config = dict(
    n_layer=9,
    d_model=640,
    n_head=10,
    n_kv_head=10,
    head_dim=64,
    d_mlp=3200,
    vocab_size=32768,
    activation='quick_gelu',
    norm='rmsnorm',
    norm_place='pre',
    norm_eps=1e-05,
    positions='rope',
    rope_base=10000.0,
    rope_fraction=0.25,
    qk_norm=False,
    attn_scale=0.125,
    bias='none',
    tie_embeddings=False,
    parallel_block=False,
    init='normal',
    init_std_qkv=0.0276,
    init_std_o=0.0,
    init_std_up=0.0276,
    init_std_down=0.0,
    optimizer='muon',
    lr=0.015,
    lr_mult_qkv=0.5,
    lr_mult_o=1.5,
    lr_mult_down=2.0,
    beta1=0.9,
    lr_head=0.00641,
    grad_clip=1.0,
    warmup_steps=200,
    schedule='wsd',
    decay_fraction=0.866,
    decay_shape='linear',
    final_lr_fraction=0.0,
    batch_tokens=131072,
    seq_len=512,
    doc_mask=True,
    train_tokens=580600000,
    steps=4430,
    dataset='wikipedia_en',
)
Each number is 50 + 12 x the weight over its row's rms, rounded and kept within 0 to 99. Layers, rows and columns count from 0. The size before them is the row's rms in percent of the matrix's.

# layer 3 MLP down (transposed), 3200x640, rms 0.0317, rows 343-348, columns 512-639
100:58 56 54 32 53 51 52 45 68 49 48 37 38 56 87 53 65 56 65 41 58 64 35 69 40 38 54 48 56 51 47 54 42 66 71 34 47 57 46 39 43 52 34 75 52 38 37 56 47 65 54 60 44 52 71 47 32 69 50 55 48 28 48 55 72 30 52 52 49 51 50 53 60 38 46 29 47 52 44 35 52 74 61 50 58 52 27 44 69 42 40 46 58 56 64 47 65 52 16 48 48 35 38 64 38 47 25 33 55 56 50 49 52 47 73 35 32 58 66 55 32 56 53 52 40 57 37 45
108:53 45 35 50 24 44 59 42 54 63 74 49 41 45 56 51 38 34 42 46 36 33 61 63 34 26 26 34 37 56 56 55 33 42 47 38 32 78 52 32 59 57 34 42 51 56 24 41 33 43 66 67 62 43 59 48 30 59 57 41 37 54 39 46 66 44 41 32 44 39 55 45 39 47 57 40 42 59 40 41 26 44 34 73 65 61 38 52 53 41 37 44 80 48 54 46 66 61 40 36 66 63 52 54 40 65 51 54 40 60 54 74 36 49 45 49 40 54 40 60 38 63 26 41 42 59 35 39
087:48 46 48 56 48 42 56 64 66 40 33 46 52 58 55 53 38 37 38 29 29 37 33 51 45 37 36 37 51 74 70 74 55 58 64 62 72 48 33 60 53 48 53 49 35 51 40 49 57 61 53 48 53 44 56 64 54 37 28 60 48 45 46 71 58 59 43 61 61 35 45 53 58 26 39 41 25 40 59 50 34 55 52 41 42 51 51 45 49 55 59 48 43 45 54 58 58 60 55 57 46 41 51 56 37 51 50 60 64 45 57 34 50 42 37 76 47 62 64 56 61 45 31 56 69 34 58 33
111:42 72 57 32 68 40 47 44 39 49 64 78 55 68 47 32 53 33 54 52 35 43 58 57 45 51 43 54 52 49 34 51 51 46 48 53 53 60 44 45 43 39 55 56 35 60 55 49 67 47 52 50 24 44 45 52 34 42 30 65 63 37 54 47 58 36 47 29 56 67 74 66 60 62 43 73 22 54 61 44 69 72 63 44 67 47 38 53 50 45 51 41 56 37 54 47 67 58 35 41 57 56 62 46 47 39 30 57 26 29 59 55 41 45 47 59 40 53 47 53 38 68 31 35 45 48 42 62
111:30 34 62 59 63 36 35 25 28 47 72 51 62 21 56 45 25 40 54 71 37 59 47 59 41 78 54 53 38 27 41 38 42 60 43 32 36 55 49 51 47 47 79 53 36 43 36 55 45 40 40 64 65 47 81 51 39 35 55 54 41 52 55 57 47 61 64 55 55 64 62 66 63 52 60 58 56 67 50 63 49 53 73 40 37 51 59 48 41 60 38 57 26 35 49 35 59 42 46 60 43 48 63 60 45 44 40 42 29 38 76 62 61 40 50 71 57 61 53 48 37 52 48 51 47 54 69 63
099:68 52 51 37 71 30 67 37 71 54 48 38 50 43 71 43 53 38 63 56 43 48 59 57 53 54 31 31 50 28 40 50 57 37 54 36 43 46 64 64 36 37 46 52 60 27 33 50 68 63 73 52 64 59 62 45 68 62 67 44 38 35 48 48 43 35 55 48 35 67 27 62 46 54 64 57 44 48 58 55 36 44 54 36 69 39 55 48 55 30 45 41 65 51 46 39 37 61 52 57 49 62 44 34 52 49 43 41 26 47 29 40 26 26 54 24 46 52 46 36 63 58 44 60 56 67 72 55
# layer 3 MLP up, 3200x640, rms 0.0762, rows 344-348, columns 512-639
112:63 49 33 61 39 39 66 56 55 55 52 58 63 47 54 28 61 53 40 39 55 51 47 57 39 32 43 50 49 55 28 59 70 40 69 46 22 45 37 46 20 45 63 66 65 61 45 59 61 55 40 63 33 77 49 30 45 35 78 54 32 28 39 55 33 44 48 72 85 61 38 49 54 26 62 54 56 55 50 51 41 62 53 52 33 39 50 42 50 38 44 55 32 70 42 61 49 56 39 56 46 49 30 39 44 50 56 65 44 53 59 57 64 36 57 52 35 48 43 62 60 44 44 80 40 31 37 52
094:61 35 61 54 66 35 44 61 49 57 41 48 41 40 39 62 50 39 63 68 55 50 78 36 27 48 58 54 42 53 43 48 43 53 48 54 59 50 49 53 64 72 42 59 39 29 51 37 38 60 56 71 33 42 30 35 57 53 64 55 43 71 41 54 67 57 40 35 67 48 45 56 34 47 41 47 49 63 58 74 68 45 34 37 43 44 55 38 33 54 62 31 58 45 29 62 58 41 48 28 58 58 72 42 57 54 51 58 48 35 27 54 44 69 48 39 79 57 34 46 39 74 50 48 57 80 63 40
112:38 28 28 57 27 27 40 48 29 55 73 41 58 24 47 58 32 47 50 71 33 39 55 53 54 43 38 42 62 58 72 56 57 60 49 38 32 48 57 64 37 37 50 57 42 57 32 41 27 47 71 38 54 26 52 39 44 51 56 43 27 34 81 50 50 40 51 65 52 50 60 59 55 47 35 53 53 48 49 71 38 57 33 44 46 59 58 52 49 52 51 55 58 39 49 24 52 30 45 61 50 31 48 56 60 42 54 80 61 60 45 42 63 39 51 42 47 35 74 62 35 55 55 65 50 50 58 42
119:48 48 30 58 45 59 59 59 43 60 45 45 39 52 35 27 23 48 43 57 64 57 60 72 65 50 55 57 29 37 57 20 62 61 43 55 61 63 48 56 79 52 54 79 50 44 54 39 64 36 57 49 59 70 51 54 70 42 51 62 46 46 63 58 40 40 27 33 37 40 34 46 34 54 43 54 54 51 58 32 49 57 34 37 42 50 48 32 65 47 60 47 64 35 23 45 26 40 62 46 42 39 70 55 24 62 52 67 49 52 40 45 39 47 31 61 52 25 39 41 59 42 59 55 42 59 26 51
100:33 46 42 56 48 49 65 38 54 46 38 36 37 58 56 55 35 40 40 44 57 13 34 31 60 27 64 54 56 43 62 68 59 70 71 40 56 38 53 58 39 56 43 63 47 28 58 31 48 54 42 53 42 39 28 45 41 72 20 54 43 57 67 54 54 50 73 66 42 56 32 53 48 38 56 49 29 26 50 53 44 52 62 56 75 48 41 65 46 63 70 46 51 42 46 33 51 53 48 30 34 46 53 47 45 29 48 44 39 41 51 51 54 61 44 62 45 39 57 62 61 61 61 34 55 61 75 48